config.toml
n_layer = 15
d_model = 128
n_head = 2
n_kv_head = 2
head_dim = 64
d_mlp = 256
vocab_size = 4311
activation = "tanh_gelu"
norm = "layernorm"
norm_place = "pre"
norm_eps = 1e-05
positions = "learned"
qk_norm = false
attn_scale = 0.125
bias = "all"
tie_embeddings = true
parallel_block = false
init = "normal"
init_std_qkv = 0.0742
init_std_o = 0.0136
init_std_up = 0.0742
init_std_down = 0.0136
optimizer = "soap_variant"
lr = 0.00714
lr_mult_qkv = 0.4
beta1 = 0.95
beta2 = 0.95
lr_head = 0.0135
grad_clip = 0.5
warmup_steps = 200
schedule = "wsd"
decay_fraction = 1.0
decay_shape = "sqrt"
final_lr_fraction = 0.0
batch_tokens = 32768
seq_len = 256
doc_mask = true
train_tokens = 85030000
steps = 2595
dataset = "wikipedia_en"
Each number is 128 + 32 x the weight over its row's rms, rounded and kept within 0 to 255. Layers, rows and columns count from 0. Numbers have three digits each. The size before them is the row's rms in percent of the matrix's.

# up: layer 10 MLP up, 256x128, rms 0.135, rows 230-255, columns 0-127
# down: layer 10 MLP down (transposed), 256x128, rms 0.118, rows 230-255, columns 0-127
up230 099:118091178161131181122132154142120157101170136143097099151158177107136061135076124090104147081112125137144143050086114112142204122089119178117161115132157135138084157095089227146121119129100143125099143106104105137126151126151086084054144167131145177082155139099124147078122136176136140131137122183100142106157069149112129167192128144120114100160145129186181160143096119069200114118123
down230 108:075155127121129106170127166096161094105115100122125079164053143113152123076106153174103105142093120137162142103110148174083146124147128160255134128104132156133081103171190148110104135095085117060148082143159105119116101173103118136195101169134124091111102145167152134121117083120090142113170108092094159138162134122120102124193169159136166201178102110139107142175107111114152131115150
up231 095:173080087129088096112151139095129079142148098156139128150138099080079124141081137130239087094103169113091106106104108047143090113120127165089144134093110115112143085087173103103177119143163136156115133090126117145171133155150154132147146141151168111131090182120151159113125168074145153153189137109134199107157172165086163161112083157121140108179132087097156134148175126160116160080193
down231 097:140126123069125198173127147092086139143117087150141124089109105108094077147134101142154087163115146218121106121118123148151118152062115122158100120177133122113154143099095163123124171143193123166163100119095079137138152101112150080060105158136186123110146142163130120136138125112148128134092169192085145142110112117145125114000197190117175182111129076108105143103115131087145130135121
up232 100:080122061126115107203115147147143049171140119087114145103145122132148116142183129147160127152089159110116186142140136124151136150146080134121093158171153194145115146132120168157167154150128143133109123091138174136107137092166200138118097133135136155099195132077126124145084155078118135137154151166081096159103112112030087171101165131114102060198156203127115106150127094152125123124078
down232 101:115129122145156096125127144153134138143057135095119105124121096124173119172084108174109139111114143057127147090116124185114142126115115117126150080174101098090165143167176126051108134120121156128097167112104150128172144125124117140127063144089157094166180125197150173174095192160108121117097140146108193130111139109139170056014133100111145140116191157129136137154057128134116087077144
up233 099:154131118152149142100173088136117117106137078109107171109157092129160059114162093141134106166100122123120108133091101144138139118121063113139077111062176163102168135127078094126218098120146118114129140115104120029112123155104124147115145141078077142073143118144107034132118118156146129103187133090186166180140136120139187104139160134138139103214160077075125110145158129123166122141164
down233 105:134173170136066156104120090131133120112045153117181173151128146127106160093141125125145181105117107153091109121078100137145097067111082141130104092108144151097141183127146130145127132113068155139079096120176085139127117132168116129135113095087198098082113124119086130186143149134125064148104148088091167159153182188097183098148134065101149091207090111157161165087124102167170117141120
up234 085:194168180096155136118153102211115111131133113151090141144127108100097129133090176155149216095152137126092163104143198100127156095151116140106142122140140210141103070140122098186084178169105086148182107119116155104156083143081096133144116106144116169137087136089128111103137132117154157110140101106117189142113136095103120081121150169179157121107116120143188167167206100152118143105192
down234 073:208140055126096116072126073162157126102190183151164103160133143091175120104088140165108093096135159134140137114191136166150122057047171148147156123125186146155116120092083145122141103145117153114083127119174173101131135125115112152116162145134155140147104131072124076171134179173158131137108150117126148109148154118119163135062129092143106157084189139161092107127195102120114139144057
up235 101:157118127122196169168087162099135141131172116056068110079171083089119122091143071159113067132089152112166146127171109168198127122124049176127164161106139150135151111112132198103136118188165109120156113131132156121148124113113083121153161092144089114089114179101095077139122108147150137148117111159109073102101134116147111171131077144090149153111137139094097096051175082105106140176106
down235 095:120099133093122120170101124161126112154182171191145160161125185084182204132070144071125096167137103139192124133151139135155089154102121078127147140207129093166111163083128129122137176122131073146086100151135145140131095128120088181111113084113177120179112131160118118129143126151107118131087104178139137175118111085125100148122111086082138171049215102131166124105184140119137120185127
up236 098:134064130144153176172152138135155091153107140070132132102138078108164142114101150122151114197174144122168150069143099154129123082111137118158099185127064189112076124142100125113134107107089173091140104079123131094118126105115099161116066188164151176156058153153154141154110114166144160088125162112102162142162144172113051123139110149099106098122142085128133159158159104225167110176114
down236 095:081136170184182112101126133142147062117128172149164219135116077136108115085159147120133162132122164122068129173099151124131139148117155206126171129147145112188111114105079122209101120142086123170120085114156170113138155117097098138094094113114144136123159167085132146067154095127113118139128120184120103131133163127097153147178129149133086064184179146074140108142107203105101124111188
up237 104:177157145098157171132166191172073158096150119140137167127120098093127162085071087132048142174101126150074128092129081126140099113187128118097138149123139130168089126164098113094139140117211150100108132111169154118128115106051157088120132107144128142158100112171100123163122131144117091135148074120159039112147140085124175149144076192160176155142168134134143097068134070126110156104111
down237 114:133148130138085121125126121134070150153189156166153151138088177157176112169154090070111054118128180164070133063164132125156117139066153082101177090114069095130095146129148123164156114134130101049126149126123154143131128132115080119141096155130110104182161073120111121122160122133124130079152138124141040097088138134180099122149082149116109146134174186081180116097108179160092173137110
up238 101:205168180124106172167129153183128148183203086107131115118082165115205099190147116125148117103140113123126115143166095097141110125162158105177123113152164160134169106136122194116153104093118121126101109066143179057065095118092197160130168111135142104130098129163095097125095135135139126089119116070146135155090092066113164107141168161119155167165181119113144108121088100123113168156141
down238 113:095059094117150116107126149168085105154087161081150132132114131076169101132166111113100120135129156236134142131082158093120186161134138197057164112139147091122106086104130100139167114168148114103062119103108136146046110145124166148149101164128126116115155153143128147115189091159140166132097062157106168170086201172148158069127147124162150114183142098126104130130143123117121174133142
up239 100:178121180131115074119143140064128127166123150073147117127111173154127137141122116180163160102152134179136097216156150108100090168119141152090117064105172115098183099144162082129171150124103172127164150098091100117146103121089147103185165169138155145138112137124115158102127215122143174109185184151178169124070168086095140137184085148151135150120127161148090173090105123139097127148165
down239 091:103177124154151099116200158146167156108147124133105151151169166093107111074129131116119057151130072183141156133151105172164117154098125165176134159128179121125129129175134154192132111186194074089147128132124144119173093106150109157133102106076097107112146056193139116129164155174134116169073120145143164101168111068136146120114166149134193121105088104112150068088161080127126171088134
up240 108:098120097084147121095120146151069108130182184043094132181130174179172141247093125131129121130146119140142129106164145100113175120117114156142070086111191103097113102184121128121115152153138116114164090155125135129092118130141067079154100146102183130107095144085149086128160130090113115161173176168046151096109098093132108109143096125109132153134153129168123156139099094116069169120135
down240 117:172155149103151185172113178163149084119091087188190124152077123091149067136143121154134095152082061177138126123109107114167075097173128043154094066212153134167154106141117145199163138122152183090094174115140111146095071090152133118158109128122094154098136122114117111131115064090137134131170121157135152096079133100128089147089146107123141107073129119128136138118105120088157108119147
up241 093:112129134130108171192167144130093166103152117167139189103133139133151131090142173129159099086131159175057111054094152145191152130122064136193128191179156163133111114124174118146159136141129169149158162101091103118093145130178151177165129127162147166068113077112142143158112094077089186139149119079098079123116105086134117079150150156090131162157104126145173093120152127157094150097075
down241 087:136136074119168078099156179108166119132123120073128131130117132128168150118090103123074155152061166125100112140159153132164103081101069107126124127127157086186123068165068129129180091122155151113109123139096143145163095136116140159183153141112149114175133108107144138130123166117197125091166072160108115110036101145126180127090123130158175141089136186107142138084173165165165157048174
up242 085:127060099091099141089061199170169141160152172117102114103165147159132200108142179125123115105108170067114109125136128108131073123127074124062113078069136156139085105082159116170153046122086138120094155078149134106077165144170161167081170096106077147170104091123162119119110165137060141147173153140132171154129159134145113136151091144148116153136150090112121103152150157137151143125148
down242 088:109151150098160148131080099171143103179098106154168102130140083152088113142123170121045177172094147150094112128153147116102155136193165118142160137138148135153130073136107136129181141064115176074133097083178108060160120037108151127189121127078131100113119152161145127136147151149132148097109138111156089114068143174225110135102127166171092116161101125101099146155123156122090122083112
up243 109:119147151097124139127107140149122131149160131131111134193073120162143120145142132125059149072171126157178081173081177131134128126160151145153139204083139119166101163147162160069131123185130095108100190155107089148089124074134139084118186133109096133127107176132172124193112158186088138108070107082083165106109110115125085115112116153127115127192079079127131102097177087129126091193096
down243 112:129227159135147159198146103098173105099137116112119150117125132169110079199129148125153042108138134170149115087137116153116154089137175137149114098135165098143146113155130131123141081121145147104159173115159131125142154114096098093084084160149113156136155138066223131104085144150081147097096168094117076170129150163147081180107103102122077108147131171115082135084146165114057118090109
up244 090:151190100145146109063174135116131072150143117057135052159128106092152176137158159148095144165140132075084112130136094115135135102081079080106143070136094170086154159168090113126128061122136139155118075080115122076083104078138102127108137093115096129099064168113148091110118160128111143135174122167089106132102089169121142134149143082100132140158206157105140098198111117087175134119112
down244 106:200077113111224169186157126160191131151100111098164130139180121171149128147141128121141072114075135126099135065107149161119132088147108087125077101078159126111173175123148096119146169151102112203149099150113079111118096115165195109133111117092082082143121141132165131140045116160129147067120112139141127135147156148141138154155162101143159127142146138093154141160072052125136096151153
up245 105:134145099101129121136129098138112086083164174079101109122074109078145105117078115099122212113126134152166129086129089127141108121137134116113084135138127169153153169175090127091146165167151144096084113118200163146122166084174134107180143147078119134083125105141140130164106182139099151135105144167060150135095116124071079167118086164160099083149212098092124130088138178201085144174144
down245 107:128149128158149175148128065126144048130095109127173135172060098087125140076102106136172127127132132108175124171147075103154118156157152099154161121224129138183143182130104124115138139134176085112104119101117177104126167100147101105117087134096153143093164088124128155096135174136165141111076173122096134097099086189138157099135124110152094098133135119130195112132072201114175171130059
up246 093:128123100115116069124122154136063084126129092087108114098120112125159111053099147090126137143140135151146168145094134163115154091088133096095193157146106159129101106130115071165119158146166155091142132127193156108166193092122161106135071174099177143154056143124143125145132177154118133174104136139065101129190098132137089152072115174142161120108215050113123130109058136128117106112162
down246 090:123154087192108177150099148117154145119126125167162113171132081037139195133107146135141130112120160103162134129172068073191138134065145123172116120176174207165143136146106189137139094109121124102092158119175157116130141099132127111157148095098110116109113095161120183077067112102152105051141132138124127059150127155153140121101156123139116093172142146057192113094149171124133140137143
up247 097:142121149114103101179102112120156118106203105150124146202128122076134152115134170076131100118105188105104160107103144125142134122130133119134200099164116133154060109137088123119097010171132122107078147158087115116125157104174170154178135149102080163173129159085130108161160107123093183132160109145142133140175123121131143099136111191091116107140146122051072144183142108109156188114092
down247 108:134100125110152166143101058177178092171136086131196140121115123150080138115173133127070140196097128125066110108145085094166069125107077161146142131186099154154124134093205121161167121107148169148154135082128128071116140144160151088131137114090088126141077079119156135180052148151122151095102097111136079067090136101122099131135140166106059107116103148098153082158157160116132137145116
up248 107:188115154124142093106168124071153153131135149129185140131115092145143097146111190169092075086106124122196116151170174096153153141186117151125124079124059091073131129181170104143142094125129173092117120098172162193113115133118134135145093138140071198099190072108145141177072153126111147129091153122132108141105098139135136122108094201134182116096152150119158201148163150118144118106167
down248 107:147158169070166143104106177063175141116134114115119104132145112154172087157100203152142082107135094121157155073137098113120098095162176117179159091110086151120110192083181142153133149160121122086089108177104132145096132131067116188085121123152115170136171123080102113117175060149127103133104137109102108113115153175118114175140099121142092104168137119125165119085202110103101176157056
up249 092:145098110154080099081136158160099131129109123119139120159123146129134078066114130151160130142086092123110068159184133132165093116172128133190086096082120151228080128125074148135215145150170131135125129158141149096100110151069121123135150097141148126142135122130101130136181143090115085120087173134131132161126155135101136188105195112144174135181078156127139139101134104121079164238153
down249 096:191131132126140170088140061103122130114129185196135151142027124115104067127133088149099203113111088153103130096116123140126124141158094113108164135125092137135140157163145141078092143164120122104078089105117084082102167158138118176118051118107183117082141103127150159104144152164163108060117169168110113124042176096133117148176141134119136068138100088117132104138140165114070127110134
up250 106:087102064154115116115123145123134159128116117190114073094180145129120140157134142164151112043138144123112093127175098160110125139124073073127127132085121112112079106122130148127106133206133080171104115183079098158121076105117120175178145172181103155071114150175203168092143114118159113164156111179143124118120088180089134147109127150123123183130145114124151174107109200125144067118070
down250 101:151161099141156106164147089146146124095129144101163143120083137147128128130159140102068099129051097181108129126127120160088088135104123119178070110177137089063110149153113093127103138137223114146112139151133107101113146176114081137155136095089060150093113160136091158108124119129113093125165084129106140153134165113184127121095217156136119094148161163175146156181083179064063107140077
up251 104:219106111111139112173115123177114162098132148194121059051150166131165151165107179115081158086137174147130125123091143141109173108104149139098148104138115138105099078097126163124137107126167151120124073051085203125169105119173135129158164116172135143171127103096091170110156117157100204164130145144122117124110113141146092173199173170114148109175127087149142137115111082140111163137108
down251 095:134146103101108113155130120099053117178152114119127124165137155155124125095153129121134146087144080090086149138060108104144137128231164099176117148148165164129088159118108113110124141128114088144115170133137168159139122157125193128145103159153160109095078139198127123097083118137116095138095142106217091171104089071236120193170103148125069113148109145171101139169136155115131109129117
up252 087:088119111108088122150108168140117127118092163089085120103090131155084091090102118102190123156131179169104102099116125118155123163120127152120144137148093117173106121109122185114123162190072106078118101164104186171106046106154095192135146141123071062084172124123118080137173132104110119194120147103138127112103078104118086149090157134102152134094065127092144144177105034127094100146116
down252 084:131130090078150175133119107138063096171086192111199155143194127131121156136135159105143121122106121134147073104144125105166099110099115126165175043078104168144122148146133109081174101145149076205126113149120118128156076169112160145133112215138095100167186136065145139107175095140190113117130120131159098115094107149130137046164136123154085123142111148152141141155137108108110120109187
up253 100:098106146151160041116127189077146139087141176095189137137158138152166128136161142114097107121130137129093146181113072126168057097094079140104213111115172118107151160161108146095095109143156112108090156138093145126142079134107143100112146143100095094087131093166078084128203119116192112174093147143157139126045114146112125161074139109173106165161144083105099104174123158121107142122132
down253 096:114147106100175117100139063050129125128147138194126133101163114123130140091096193148081132139111113134097177177148091155139145151102159118137206110129138130061130167139121119146152137161093134112116120102088146207171146192133166149171120163118120100169139088106108059135113148154153132152138135213199115148121107125144078105125061113111043092155135095102121115106119119136150124191132
up254 095:126107142133126114144112181112117110115153162167168138154084104137097129137130105104082094138166110148147175124121141149155116109102123141173129136158117113096119082130157173147105140092067131156122173204133161155120255102119107126111208124136140078111055107123096107091096157128082150212093145170161095141193124137137137174167114091097162180125178085121133141110076142128145124179107
down254 088:086173158130161181049121107143151172106127193139111139144146134124130102101084075184095084118087112124125137136123133097166131127057130056127153097132177096151081059111080135142158125162127122151156115118136121108118016153170146122121088139097112109092152124153144156179163160125161165148125051135163139131117118107055120125090146142135153147101086135123159154172115203144104110098131
up255 104:109086134109140175170167162166179093105107156088119178153167163122156125145133128082074143106187196142164105046121150111178161098129116158075151130135100086160092073156142179111141099134128125145104151142078165117130168185084112081111110130127114111110136129116123114174114138138205140156067182131138104141112113136136091151158149116160160159056165099074141114080114098132121156105057
down255 101:081110158186109096120154134155121164137130137114150113141182078155112171117123087107149129169211082090179157180141085166184137164215107129156099108170114158096114078139168169163146155124078098192065152110162179124152128093135148123151122171130123069121101106130115076168106117127152158161168089094132120057115104150151110116119145141095182173103109162108149075160115150130119141145138